config = dict(
    vocab_size=4770,
    activation='swiglu',
    rope_base=10000.0,
    attn_scale=0.125,
    init_std_qkv=0.0226,
    optimizer='soap_variant',
    seq_len=512,
    doc_mask=True,
)
Each number is 500 + 50 x the weight over the matrix's rms, rounded and kept within 0 to 999. Layers, rows and columns count from 0. Numbers have three digits each.

# layer 16 MLP gate, 512x192, rms 0.174, rows 261-332, columns 128-191
578441461504489509473527590455455542461541506499585543487494450472564479468459431508607526544459432403445533495434547498606529540490536620557514578485461519496484518466485348530499544436511510
459564551549442529427448415538442528477571481456475493586579541452467513457524568446510513443469479502421463425443509581477478490529432454523525451514532504509446475545471496495429458558448557
387465487414482566421445559413545537516484485453511482438543530522553538506579556452532576471509504513474415599540491512474449559553507442476431392550499528462520456596518514505481480512462517
531473473424536528526570417518484576430480583488422554482597518512563528479581574494465507467485409545502511517567477414446524458438412567464465544497422468562558524436579509471466443512559549
471526416473512455444523435422502443486475595432558511521594590464458465569489482491498541496503482514547442426561546507495450535504514517572583454557488409511483532540533445486538532543424569
486511489478507565524592479512581510518536536458540528463508680502530443490491486450531502460367469507514531425542526473472596514524527485480487497525570507513557479456471490579519467518506488
483512492509505542416459497344506483457495488521517484467514458478538436412427480552555466554509480564453480499538558402412523489494479573535568511530548377614446463473521540453447451478490535
494489530589494589499601532516603493461527579479528430518517490483535658526510521464564625532519587498460475511522586360505444559509532462471470493467538537485520547495472569518494511578577538
428453493511511425587468506559537542491607476429462455622440435439547436443491468531500521439502516477487585514525553509570473504495462561478530554499511599535546555490534522536516517575361407
495379543446536529471433465514534553535434639520577508533603506514526463434474553487493620445590515564582582539492515493482459533463486454441504492517453544489438416530515472501534534488408452
399522537517522463491473471557447431487451534559651583521449557506487382530430505592448420465487479575547568541451424396464556441473544505520514461524498489584508547499618478512526584454542580
412575550551487415484495471401549436465473494400507510542462573490399504577530500430492518480549510470539497495579437550509509512472489584459537520443554517480505468468495545490625513482398508
496533532469530540499479616505475498451502466512588438500393551472490476537539595546432528401533406413500545516635518399389367589455518461522531486409456459490481478481496559462479483516551549
434525518510466494478551545418484429531405514484553541341491516505456407493454508474454531501496469470461591557443511580463471530523550492536480560436502451546424515560488442520430456524470509
515554479557417596495519397491534536552553515449572463568557528510512509444449605511561542500417541534527492422501508484487484526512565500499472559497543579435463546525460611440465461603525490
523517482376433398465505490392557543466572490417522481563483418470524503488498536480481506579435479509436450536586474536574524614544585508505478444437461488431465477494449511527458543453535519
407443447577475399524492457543475550474513546527449488424526463521508443526524515620559588525506472528486555566502392520470536509510544502545504532543487401483493450558491432518465494436448446
586575381487460402453427514520545475514456556475510541448544530575430562356513547584472560492510516548522430457501491410570417487553449498514470577461418525504449481528512503561481402550567594
578505535518464437494487531586510489523435440473537481525475510531469490429581480491468486485539523441446488500538442497467431518487442472491504548473590472502526491502409532454507583461488536
510479502624491506545515433485504557535470475522573464555443497532425471533474463503460557475486526590493453438514575519478485531494518574475496418482453430509441487531567453480533528482464467
493528528489474498469418486509435409544457612501563413471469566495485538493478416539547526480456410492478550486492558463486536565475570439519584516534532386420526552531516483501477526438488476
601504577506525536490434414464516508524581490536481514490466520485481485589520441467554581440460497541516578506535539544452471582411533542472547515468468550546547519478513494532517539504485458
597495395429505528452394491503540635479621507540537557532577537501548562442389460508456493506441492532435568536608605560456520525473462535509598468515483477438448507443516474509397436447616551
586488465523586476543514586497558517520404491537517512546508503436509582511546532525571497604492492582542545511501441558558534494581451549528592458470465541478500580501561541528495507478493520
414527542507507479590500563465446448469482550471532507530532414504466479517436484509440532558472475515475388472464469507465468530449477461558500492515544501439505404421532460460581367455538459
572525456508483505452600560439500493469526491443513524389461489414599478548529512514443485460598544478511595389490581435478469459485556471495580506451497489582524426521451491573453463590461525
452538416541535559485479440467571483493507489494493480549497543466471486459485495486532472525568519486532505549445481529562482456411478576630455529392426446473438422500460490441596444588600418
517510467486505580507522524459497586525504534520580470605477527456539525554498462517599536533484540415533517444472542468485543464526454594473420499416425498474522511538510542506466531391462498
528451523555393552475519535477509559564567529456501538463542474510486545546481442562481520487526505474531443427427461561448611546499498479435492492509458587618498482425512514472571530449445516
494506541486576531553458429503505513437438406498451543495505459433556525601486538501392464458537500538514556474527460593531457384447557605497521560530532509585461684524517497467495459542405507
486597487553540496547516434590495505491489534536583529491571544485612442428610487541519504468476509525480506454553537533462504478466515478519466511480429456544509443491532471452549456558425583
472528457470580453409476498517374452536465576499591551531534532526532531517606509585548469456532534415522535461494497399479565516492566405437511541456495515450543514419551487432421390402563503
449499524549451480484469478419441588566519429565570532442420496519522501532572472422495475554486532481556440566467441533512461498621515637527497437442553573543515477450420453528427579473521398
521487439507470480495553451538494514529497519394497401457397647512520504552445472454486451465493537489487528461482419503570488534539573475477449456544360434483504564542523556613482534597397449
521495483472489480474449480378548573497482496561509541485440464538516524466546569558531465555566425469538468500432486493561463568483508481560443447523402490449509504431505510497622445492588488
479470453501518504484512462460603454522439521513435538465497586469572467573502453450433463518513434446474522459490587502499422535423501570496518518453482513590554496442500468455597481580508532
481604422496523559410600464472574515455446561527464449545436459558481493491475510465597609551466446482502421457463509517441456521575553431503473595522526459512506482551521527520450493621497539
510545464482498474585607565506475388505512475476542479432487459439469505595471461485548422584415556461498482475477508523494543523543533472442519459422461452528492526458621466448553528533413511
420499484526547518605457474533519515403496476572540504538513486481461548428607468509583484416543538534534460523514423416538395532577498591445447521427466449483518434452457513550454489430540483
511565490481432550491471502422545499461479495478473452465484515523491578523551534549580416413460413551534491519430521496564528441473405488457473463479480475549516465528474379557517497544510480
454485477535468505469517423582504511485479453468499550562470574565436527489586382612497525531444470437433501367508489528496464421442549532529549436456489482496388552452477516478473515451575455
529411529508483497457594559491530503377576478439439524399486605595443555544518457560491472543412493492476446519488523472586582533509570406509589474539520496506550523558538441455535490438544440
513493427412446484500501455465503531461392486465442527472497522636487471592508606467455473571539480598505502412474378520484583616547565539496425504519478490488475513487631482504433558499503559
483476516475451525540485505492503425590458505433585576510571472498544582543550420552592457579433501535548491476497520580439547609520572444442498449480437555465541591501506387548452486475486489
512509494503450515589538518561587475521484460560488473534532442515522455431466480574468420448559599558408518502476597549518434482472499450528536418472425546476522381498607403518560536538538507
531580404534529469553570510439508579439416520389488558379505506535539459503447528409375435491529516478530516473506551492462469428525545559482564579515509534484536569517529463481526501472510504
527548469487535484526502587491631540477552505400496475466515529612564476460410483532587493568561555485519644466443462511560499451560568568534565485472518467486492540504450463585414531570538565
478575445422519547452451530459420484433423517415465483528436491506468523506499476492405495459474455581468484454482480499460408510498504532558419552441466492432486584493567483439517519514450524
415453458545533538376611545567493483559481431432533487560534451486426353552522503548476430513424684481499526491485499522523417470537518456659444474424584368539533563533463487572471422446541463
538443486489480552552505496457538494523460448604442596500477490475442673576441487506465497574451508499529391529557591443474440527455528551453367473458560496444372594429473542483445466514495519
546500453543483428606520595461515556539513492484595545437612530527486459480557547526531552511443546602464411531497459484483536489541519489535573499477430539479509526452468491472621561572529493
475514473487386629429412510451451530570489592382494545500578507474524461510504443519510507528472499533557513475505417541542493495489547474536503445490513466571467490514475504540540455484463470
566459589479426490464467583412470447507427551444524526538438499472487486461468516519500419484478454607540459499499539514505489525583445540550452516455576565509481434577538489648608452522495479
524482542387506552481467460445436510455428520441498467431526542483448445467521468435539539601432504531602499547408522466525511523572508576509520410454474470446556511571529471546573528532546461
484562448505542464412571472592524517476560537516521540486498469499516439430657499527471525477511460585547601597480570440444440539544546540492547485556473522562448572508549580438534530471469524
481554488412570491427518388539489497497519473496537428506526584418498506548492430481558618492499509490502529450508531460540515472478441527474531438457499499498527432509527492502495519511474450
554493426469492541505520467512463498533419561484565487490503480485445469505570576500488608543542506422518500553560524521461443540388506501550498580420555506520471554434467488539442513452493513
560500395465561460501533489501533532440496560512588544442465483480543556503560434510511478486520537456584441429447437529449588421585459547468509471454553444515500483507451533537451382575508456
328574502442507443480411508505537557542405555439508503525460513442510492495496475474505483541547499391562508466567527456538450515453589491502554616546458478539457507554610473503476508459577478
474494448565520425441531437489542529546413615512547499492498505487528532510517530593497498541440506469600530476557498502527517453530547509456537530407463451554465597477451483462454482463450619
480465548508512433457544453485481490500508479458368453511458478515505541503553575477483497473486543507513455428536492552571548567504534509551448494550547500479537461413455484525501484455592511
483533509550494435520579514462433444486474431410446542509527537458538490478579520520561539502447510470523552492484541494627412455484514519563560584475564473551578519557532599582517568572393470
526570562474464460540544526550550459522434421504573565513357534493490613458536497433644534475430504519596409515489362570570470582540506555520436525469502520429464557494489526485574412522504470
456478496433466499622504384511545450527461480476484496457473474401539454543503502471470448380487566452605478489446543464468501529505565480525456500489456491429467487477514503485513540512579465
550420522470474515401483479534477493538590501475540523586457466535443469474538489597630554594460465458563520534432503490429499393550531496490479532573439445396517537489584426535477548481557541
480437426480445521548465547507465468542503540517428567520461527454474517442523481540480577512499481554543516504500498528521491552536545496568514499472523528589526455426567410443511468536479507
546536527490400508475497476477640475431426570520501503437465477500529510466499475566463473438415527530486439460498477586404539558485539427456590452431437420504555472471495450437467468520432568
469430468479496573477556528550448511525494445530523505418542522416466512537508425450445536564558546456514497442510539557585541531463476397526409569559486460464478517513483514583444507500483552
453500479547481528455557481552598532456550412458552452446555503492524488522507445542508384528450476566480404525509529554579387524479508478603502505464494559459528557484489572483473495504511590
494591468517428548476441462373554452479531452522510626503556488609519374383478526555513579403516493417443515476479580588423521439590508529522525465480529478474489485522538461438466542520459435
482461522490463453466475513423456512497464471435473481488564513559430501474468483493507500533508505579445537580518471493578582485598431531459564413459652470465621413482480602497392449460487461
501547565517469438464492550471493496460449490485499434452458466562654446465493543482560566506574552486440551421462517497434483523588495541587516466496478568519505472595507449524494538545560470
# layer 16 MLP up, 512x192, rms 0.179, rows 261-331, columns 128-191
548425518390619370431516455568535470494520436509659547523617484489535522466502550634548509476475511384460506498475524567546586486543567546533534463487503533425496569344425501423492489519548552
401609541518486466445516512528515477458495514491505593534442528492488504513464443584532451456523494465424456578472525516567486513530535466480482496523448571460497483536528515543478529498490522
470413493488540590491548454527557540525574465552472484485440482579508479453587567587592519524510564502477538509472507449552470413515461423545520485553456532500434500611491448512594437526536486
544430596513522481574499570495477501475585481478535477483424520481547462612480491555508505478468494467554447548443500446465485489551429475473515494524471414556487488461447513512431519496511636
445554466525512581453534507446487562553445500511506545491528542503499519509544460469452527445463540486541517511565581542462545444594582492568430525414434461480508389484480505530466517535570468
438479547469400531507480445509542411568503576417479521447586528495453517415474571471564574432449497479448529590616536428481499531494496535443495531557514525523546523580504566495514508505432474
476514561490475451531552458417641450406511411492536524466598526586506530412516472556484449432441576467428473417497500554501571563503536406571423450480485425497549447499552505526534575467490449
492552538533531530547485419561550561476531567515594508502521456533592535400406419442517577419387524424468442504521547483624474577478463464373502491473479527505475432392562496513487540395509515
407452576537565578463498517511510507506464464542494541507526520543623461440487544498403509531414506621565447556584525533505542437493535518484465491441468548473413483548523479474520461496525555
521542492464509454460460417437486510565390540476599425526496480438416477463484483541503490482568545524518522587450469595430510502432461431487562426439544461504482442547500503542516538484419487
506404507402473503397438525606508488508510527509487511582450462552433407557463411478498575456557427452494484491530556474514521481456491496525489463483506356566491452462581528545510503466541477
454430503414644524588505464447423454552413499515545510495539472458475483532566486589458553526485529436484477528464484423531567496443435513528436444530422552496461580508383553606512460489500463
465488523545551432486510602589452498484442553413430506447542510471504528462461534534477493415507493496479534590505543576633498482567494517578500467574571459458547555508436571449416420433527496
496519563532537546467546408544462601446539539447486441609511449538495539531426487468554484577454476564553449455498470467551506478513495481468521498494545606465411552503482476518524543522520541
538555461558436528497418524461496436546549520551472550562572496398490534467554531491556564387452471472495551420491435487506510493501476517424509521559485534495514439465581415479438566587483527
553516571492471443525356536520483524470503459521478536434483431520410520355500547644440497463524521459575547397494465553460482531454612548509593555524498548528415446476529494503482428553509451
471515385472435490473579498566494523545525506487507510505450536501502426483544481417487395471491500567586538485525446521479471426578413531548489520488504561400504589505481459485508418441467438
554506598508578541449570460538562455510529492502411467505602519509539580582528443477541380549459525538563427382541455416448450484496493608528500439598562496589530446465480465499496552456450542
524437558491479478494533464443441498472470442520512531549501427503413461457494527568509404467538499547542543429528469575510460480458575461566435432486474451431486615454475521511462507469465514
528460413457414493492472478527448503462533475452542460552549455504511488471453543535491559475493471577598497513524472446549586544535476534589466461462463480511462564443455502513449500466482541
507433578543493554433504504457474483500552577564482502484474510529496576525503520565479480478483464570468500519503539379532525568415468497551486517564483458550464498502498452491518574459584512
439526517565523540606437526467499520511497497497537493556528545536450546484520505505501501547494504443508504581473481519470495558516505424555425530510536514442476434488562385435502477538530481
572501392410506535415512412536511512515579458446491542510590546486544594417413547496472486414458528508526584427429526523535504376564510512479506503505495468508486425561508532510569590434509408
545565555517497584480490430530520629465500495527444481473508594518510445511448554517423538442526619461438470526475643450524612476500446405470437477563473483531509406519527497551525489474527444
547529592506484491550507477555524505535492600474467413576497480450450497618491379500517559530493445567564406564416500443531482490500478445504416549492561522480385485579411621490399523485364445
452492479575518566468456631449513411430476540501545458487580471526379572551551525604444457454620458500499569445532556503575535477578427463562437499529480476456487524400442561405528496502571496
439482481573452448534467601502434471482469447431501544460560470444542452530563490438553452537517453523525439482559445600597544530511469562602474500571421430474473442573559542454581517402505549
499476509597456449425439490517530523424522505485433512520480491580467556497542492515607600384458524511541528489517526521488530526490479584471546442517556480507449550580566577470533500559538538
454523508409463552578545542481495477490415522460479517554451459579495405462525426506480410411457442479503545422574526556439412470452567393428482485445531464460530594457410405447452483496481569
628481473500507397463623497509478491556526529471534487440453562541409502500632521580560519434612554506531555523510482503479542529488533518376502444555427444520483562470438501591475407487620473
552505419563552452495579473513534512433480584578501506536581500466430458459435462516558530450524580505553561426548502524526578444479487564534462565339441555589476510442565486501459481543472503
529435486543604425492578517438554512543512464477571555516551480502465506472394523425573507481501586449546459480538452483490556475527510450440506509474424524470463626405539550503577500489508444
483539526508499486494457508472508537568508459470522556433389579501486379432497513471454552567461540461592467533467447566552440561482516578401579507474513490426582509513406427636459546460498496
522417565465453572461400488480524438611425451536504597532591422479484563455567469512496449479430559537456485658428478521483443476477464556566577477459515509428539479489510451449489470484586547
525531508583457553580508414468455411456569465529459459553511537522524516459538416446532523457470468541467494521619537465584484478558395477588603470427489521530502530522415508533575442554528446
593502474495459491412436476439623423590445545613577481489485573476462428539515486464491534455524474575513450470530593566551495597508499540633428544465449455473391380571523495428506555452483574
573489495500436457532506523489503503523454572586466547458492533438545524502568424550471448371516473594459597488484501512521539461379501431552444537498493489501466562549538464456568615425526472
541492599491553550504411427631520538526451436450577504585488528416408537404477497484445425429540448598443482526600468474427514514520456413432527474494560560517503481624427478502493510550524481
584427571494505507485582418514488551510435495512515442495629381545498570516496548535474481533464512441551460504502509492568441601432451529471405555518507562459526478432547583494517516557484489
438471466547552533600524536526452546518433494496515507506482482451577480542429595540397469486393468413515468483424540536497635528442467438533602508448436496489462524497535468575535557564473489
403425514567472517513508608543516474519551480545418461476570511432511375451424525490440488524488513448443493427418484501436484505512517464415526477399544549579472554429550518573476531450557499
553440582473485492544527430467487565420511417446478558450568587495478553431491464435545502506455539487507431580476468536490486463444468564467499459417511481544569564425585416528543535580463578
460516547598439436489387513570480585441451424516390493578491536548528523537447434494548511451473555563434559471499457430492468526597502531488459419493401457498456488444523455394536529542529440
566438550519513430529430572445492476442469424617506512513459552526378487577446600487382545527532538503579541537549482485485462460564528566497541540515485612468487509469554614416488452448442426
603512439493474502530491493550493533499465447493443455441547401483492535489552473470531489541473441464451557538492550471515477521465476472509484528514540435467465498612510481492523420502538492
596473509509374521480535551543534556503543460445600405532345444487528412461481475488514482555573467461557497460581513530407471533511394534536528437486449466474520475504511530506536541541473551
611482463471477597397530514555465530575534439388525494546534505537483445486487557469508550579493438419500520457486470486529480458519559487492533449505465541472544464549577461488412426513513508
449499528448543461536506567538454402445546508416509549531539487457421524525497548497451456500497380579565511500503530371473426481505429478465480421480466541409533427462476641550565462583517514
507482433432568457504677601456474526437496558449591451510550403418496557470480439400416477487393540469508403467567492466444524560512492482564437426531487463492601496456566496563587544556489461
513490483444541499464456532561552471483508491459442538479479475458411521560484432475531523500501589505526408488563568506497467553465482599470561517483436545442452495558481458411544522461438482
475479462482490510516453533452493469511539470456503527348483534469521485555507418457517492419515478409484506604528419479478461546427520500463506497472468482595459462518458552542498598493535417
497453475384509539429518469573494505333521513446504470433419391498472424496498516518537497438473497395485465481583629406453450507568471448459482510473552434492462532487526609431442455426443516
495531477571515464522557514451520499525441426527442504520477530574504556458455460557504411481501447509511443456374520459475578591440463465497483532545522519491481487397524476476479486491542417
538481460397475531508571589492538499425500480465463529564446444559428508482489540509505522502470489497527487486531434497430519578584607597554484468522525506510511553350456546516551552427555449
475545469417545443449499440478462433529476489521579521419474566385495485507456533418537461489531482456440527524453452517539498524473498464527520532441439545457442493469514541343579447481463402
492558397400445506446512542538462622592469534517436560469485501501492487509460547559437467517452460460479494475579546596520552489479495415502473453537501481547471417469519500512505496505544497
558460442462397547445437512601573493391561566490431534494451607525561508537475435556422520506465460451522555491433520362403468502540537475531530475508491494549526523507467535535606487500500472
472446529475520545456463475540481474508623423569495525524493593532531493391553491509470498445544488500462507441494487553520504613421471452427484442549501509609485491411501418432492501382454560
525438373482554483545484496412449483464565534512484507486582522422428519533494465577560535521519495556494512417604567473459606554468552526508507484496497510498500515537555476589480554538551491
531542565548491468557469488528466514473497524497536517498514481412501544544504477581490608540492494440452529496556427497566519487551470471521476521470503616460499404485486474478443508410465535
448566523508415432457502555519513537424526487444483501382481548502502543501462540504476449507505514485568552463539517508500446485418518481448528451560565498502523493457469524449517431487543513
516542470467493487524456400548539500448548502552591544430518519510506519442498469426502498500548512518567435384580545597579486526482447478447447452549491458540474506449539532439482501595490457
417530525533520417480555586493427456486511507525502425414462551480455549574570443522528530539533457532534582506408493460537545498524389490573423636442492527616564480495469463519504474539572482
534417459617518455421522563555512486497620477464533515518421525465486589446496421572439465451567493498587493484497563489462562495454511556531531442570535528499424574436488510511488534494469423
573491511452543476483527420538541521565550467478527506597470496544567494396409478434585557418501466418434451567480561517518501412539478443492444440424577477435567535544465536468541466460432404
519483416467533485548556569529497465530564427477534522523470497420527456520521492601560514442521537463532469515486433497468447514470440482568536441529538507595476544464462490495400545465524418
532451449516563512509532394546493500509571410656534558542577480442360486554493432452507547596527496513484549478593549478568552529412449581549445514473481523541535474511493542552523451478586446
453565545575442529512594542520416420484441532455619520506493531540452505480499504512553518482547479490440539502502497451477503463496582491497505501477539557498513585513589442541494557548527505
520493543588545528469463440513599426491604506474495553465476537490542495479536557490525501523502513531528463525436508565495589434512494529547517576536469531505566518449569523448554472484572537
455584547519448477533493479453584481496516513571499504604568436448478462589503422428506446543377538472533444512470467513447524489522526508455565423546536501502409588505581482476490429626518491
498530508626584515411527561485484385514404523472515522498477513503508493486511437457509486480551528481502492523539617493455435461518454450618433499515518471518417502526449534668513496508504435
# layer 16 MLP down (transposed), 512x192, rms 0.173, rows 261-331, columns 128-191
586472511414420500492510459557523516514483591450385439546459484449495554491429445503518520488542514563542487417498470507418454516504586479545507493453513437411478413575406425560533402489587543
552471515457485514449381431534489515518491473563572477445558442486499493468387603465469536483491465580438537463507512492413531422491498472517389505461554446536502503478444467549459539527480481
453536545447542463442466539458433558481583466465522523436501487504439540494531515548503500457513487474552541524517492526539491491457538522498505458504508437492563458549565486531459366422505486
489417578490450465476516471476521445629464584507483472471563535492484513515479581501520523493576451525444425508527424414470465568423483441558499310578551497525433511541468550426537603515543463
444530499506498506535420496477495462575533576533439497477513469456482483514472515519485509575409531501475509536496569573500419483647530476512580531518442576512542458540533530542490409508515527
454506522445519552571514445582467472490548460593412500495515400529497386473493439547506472492504548466404483475509546553546464539469587602506484515467501469439529484479406525532508510502469473
579411526509427519495416536455522516403543430428490441490437559488488547476566537437507499473543542496536508455562539510575475443556507500520491533477520460481511448418486568542499508519420526
475566471448436501498538495600422531498517518540498498570561479511564471532471536481534437506457428503497410467554569499440551525528531600475450593495493442563510475457514406533555404506464559
552457474513476479595511490465509524483506402514460544472435460553421467471435539598520536511435418604576488473526477436526453494514475492538483509528410494517544511533414410482589557556459559
432510590465463452498511462469504445530441535499537537527493531496604571555430535521515413508523537484479535458542525551427474505463589555532467540513497524580558492503531526494600487498415522
431478372492553599438569574527571496558490544507447496427550534429466453556560504506464475546423534475457473480512547660462557521540480527460569369485479526499499499450523471550492514569454574
439450581480501472429513433506514593453493499608408500530500457474565541351501471418497494531519544474467550519488594407581494584525517459556465435507471468448486497536430477430562509527442563
407502436539468506510492444509457430412465495538571566548419575541585484365511540375506613491502528505466485501529517485571393553469593516492535469546575434554427492594570570516472511454572533
548474527498418567451474540549527549501433516361511522460503494481562521445521498500503549494451531560448517465569549405496501503543511476523483513477496463485463435441456525548474489477528527
509520440504498452484490488542455457436440513505493573570581463600441564523526451489419385474641528452498521414422557453502550510452516463498540536460490513568622560538502482606455531523503443
382451575345393416422521502432515450530379485557489505446491554508576481474535500595425517517459554410536508483440444568433432490434565430577480433475539449373462493593436462545475517448485401
398503582569450535480549536532575494549595524545457507522495523500481464519453468602456457453499510469489524594527566519537563558533534479542596511545569501474520477506446467463452516470529501
524437516480458493573508464531464532539648539375458577496520516541529575515461537397530482590504519519430530495509525504447540429507527502485503404493483455469576515592444465531434511465513557
466536496502483508504549481593606548468467507536420541519529477501414608409443500528512549505551600488470560525534377446422430484502401527439473510405530439537542558465531511479456427534509517
516547474470553500496484526469491514484515483561479458555482481585466556486513571455504462530577486499542563501508506618518509479448485499490539497493536454547541545501480464492500532520524505
473437600521572480520553490453536473498520506590408482465612384474457479538451520463526475561516563475525427520583453395557543524529419527455465455521481620416469409520422591436451470452596409
457542490534523528510553439463505464430543543481558440479558572426491464485480491470472478507518579555468511447491534433496472353505515460508435489557598495556499541544526527466483528461552452
488588467440475467563419501520496656523496497453547552518449478505489526458544470486525511530510472452530470472578507519480572527548437528502467492589469422481485556492526547560519518503482399
449442516592388526445512358582513551514544466435478440539511433504586478501569390562460508433530481519456454510484567516522540512488505453408478498540459528565483450561463441486440542407471388
597508368583599534456508502497476514565500551483368486533490523556455476515482510513582490431589510395477446508434478452580447520564496465529504508435472505429443503534455512576608470473500454
508489514608504515444545536449458475510474625576525508522554447514545513508446448618529466466559492516453480484505473527458441560499488493465513485389449585511494539469437593545453491542556534
506552502558507465450455526429577503517429448552516440470586541498524448543436560504531603451477547448619506476475401456525485467487432533373562464577452455453527602509468464492553546449477506
523604416547528636464553543464540531393550509449482534414497554501475473405519455546507530492541453505389584483493481545406447472464528462597580513525480516480499513557550580422596456526548491
436477477553399482477548498503546545616535509463510496545494501467479545567493603585448494526511530478446514573425516439616599549488470604484517462447506480571483448505484471589511530461441443
425433514473472509473449447500506428420469510528435432519475587496522434513554567458450513432454499547495561470466432526525543525403484553483514486416342527489545449448548515462530497487600504
505458493622482448461578570420520421436415518527556389531592454467575526424503522554498520500547473501504478553465461429529477447472482459517588502485552541531460505461433445537562541405493505
438503546573572470497487488607509531529529488489523482447502468493481491477502488550525436424491476491449556483504481521414489547551601562439459562475539460485474573563468537509468466414510504
509496416489477581475404424449441515397482406407585529491542477456543482564499517439548461464477457482509534472499513481478515530485509543450498516511507545521584504436552528529502519543563542
570448523487388490467556484464516536512532558633517442519463466577578549489474543502417534469411441469512547497511511525392521520571472480509509527456462475517497465448466565422668447528544431
402565421550584444601600490543447406512485510480559509513556533574555596486452513535504524449439504469505536484468457454539462432448519494432535521559535500443516548572518520499524497564450439
539497458556461517540533508511559515523485498481500528469487521571469474485430485522440517517476501481474455548483554582456576483539432466469462437510508519526565586498496441527465541585562523
570442471507513367540471446522475528496495459427458487483525579520457503568454505473440512366538377459446618455497443521498479515497542579510488550381446558521532505481534481469508554442561519
524493510529472482461609517554583557407399552524476477554495445540518465534492478466511533440505539542437431494532457481516512520522443509534446529584548457438584538439475586526482478459480587
551569519490391475572470540551409484504507493516405485559467625512498505451540517454510558476469539535573588460458466505435428498481497485483530511535458480545542452519530493497494489493519487
473454412555472455512531438487489511485456510524484519457571571474540436530514510486475526573400486469611557502488524550480447497493536459460482447468429487606477621535461422550502565485485519
424510447496416478470491542504505503567490508549601472494437508467534428541523504474528493541525468446491613600468435487505467494479426486486421570610548547460428468544559428589552472435597493
492558506485545439423441511528576522447413536512479473467474576532517538488479609521547503509500444522475504506527434498594508525485502545544443554569456493454466462507482524478480491523514502
468565578447519604526479437491514503504462465442443455507518528573480525545581505484528541609452548502449496535493474495449518489490576489504487433562526498396584414497402431536555582451504495
421490506472435444524511454470506458543471585484520481492490510514614608458483549471443490591490519498523523441600517581441402508515525510469481450501500556562548461521537542534477541488494479
508502576531507376449528557605486469501490559484490460553604460413426441506557470475535475480433377473489538538494544546522519501518447458543576601493467529449608459512484505621462543450550499
514511516476360572495464511508537471520596421466549462502502576489533424450542408575573456531458507506449502554581541486475527487484551341459548497482457479494502516472495464514510563489574530
487588381534521531503468490508461587477543503510514562474478469548481558564478607468557560539440477499385453597496503472478446499640643507438441436492452499529513446584534450479528533524481539
522513523475439453462506433518535453479502551503561582442575489517447485503489423551553437518526542521586522498475482531447427453490567476492513534521475535522558412530536466532486391452510411
530507492553521525494520520578489460502564488466510531527509525445495471488505352517529433562483529525404480576481496451470452484512488498523410548519573425561514485524515424483449462443516522
479495436512553437534439467379514553478607514476534595500576470524461490484488489483427525498497467492395496467434538358471422510512488537497489593497555480558465552472501540533546501604436468
426556530513462590449534493456529477461448506507507508509575502495528451475609523422583437485515561433504565521549441425512469559390460487434554548522500486405506595563519486480524478453477494
511552470576440563427493544447541569511502455607479437538517499504509535416454403505505584603498484514504510495470538471533531565429544532484418520495471472524578488490492425550505503498509459
508518421473628517577490386491513511395517520548402608461579482506441484547497539499480561540401506416521452512426462513486423549384438516487490470492589511510613535526536454478527492430607521
529508475444443477492483492533486536485461588483456486540546486546501520525490508561484418493512316582431509559486433443519456512522542564485494493486479451618467493546496489507501458492470454
526517453536479439618473462533428461556622460654465437497493538515510546557512522520525505474522492560493492491481426607491587587427546373475539478504517469544466480491503536506528509438516393
551558509552494433525523485432446421516448548452496527473528451485521484426482514502483573568471520527494558475526586404562539415527539534512518552583467540494553533559529456546431518541503490
457456510473517486541549378470488504491503484481590588498480490525517506570461469473494504515546506551635518481566546537444524381564556515582428481428554503479425536443451566536402475452438424
536465442569433584518452499479491516470524421598475581443498481612465493466475540451537433405569540512525524420549520444480425531464452509419538551485468471540473415537459496477461500490484504
518481401482542503492582538490393493531515549538503412489430502607514679593509534570516477588564506573521471539516414562489513546461456518528457451437432640512470494472569475498552529510556629
510449474521475409500467513515415557454438472406570465473490434447476527447581437425509442457514464417558490491468477448503433514483564558481527532510526581330529404557530492520436482607462382
489415654555498574511548440462462490583452576460434464469464508506594544530427481481520482552439511538456547543525516443514539550559535497557488504544473434498446450510521508508488561472544541
573522517457449489551571496616468497430553543422513463514509538511640476565499471527469555496589547447515509419471377499553530469495463493460558532517555496526476491351439487427487524564471474
451495493440505436597584676399486503575514504473472555489515576531392472586476457449512434479421517474500499638581461457496444556497440565464519532512496495539463521469428452466567522634494520
549531410361557418446472558459481498475568582469482543492574481468589508404480611545473526459518498463603447499542469574492488557532527436495435565466497439530500440509524367404476499369480460
531493512509489423493487488488494492515461493541538566441534558400523457549546487488508518526465539554449569507519501531512554489466412604466511514473499524533569618567602495537464531523509556
564553482470547529522560519520486481459532528552496448424510547504471624515485468506501473461535489471510504579496448511534507546551418525462461511432430475619542448460470526444619405550587617
520470516625525506565502515474507579616571450477476538545522518538508508564564463410498554516497471527411487470435511455519532465480529452560457515422496468555595375512566486576571463502444488
448487503549517542507450450554602454454559555620502432522515494504390485526483551467508454534510419499522474556566468624501445481461542574483613463470509421469541425442475534398502530515502422
503542572533539548549559403502422459435489510411578570540502579462460428493549518521452496462515494506431459554471499493479562416502556525468562481498435557488547541506480505617475490433467466
585514433476469471454481547558488451539541458545561543449582460528621461468539462479584463527405488521515496502526525429506534514547505443561566549577516471525487540528561441522495620541583491
501543529481489529501421472516566449476475473537529457475495409457478437480495548468525506478528484489478511500548444533521547593453416445564467371425463628444467594516421545528462494571492518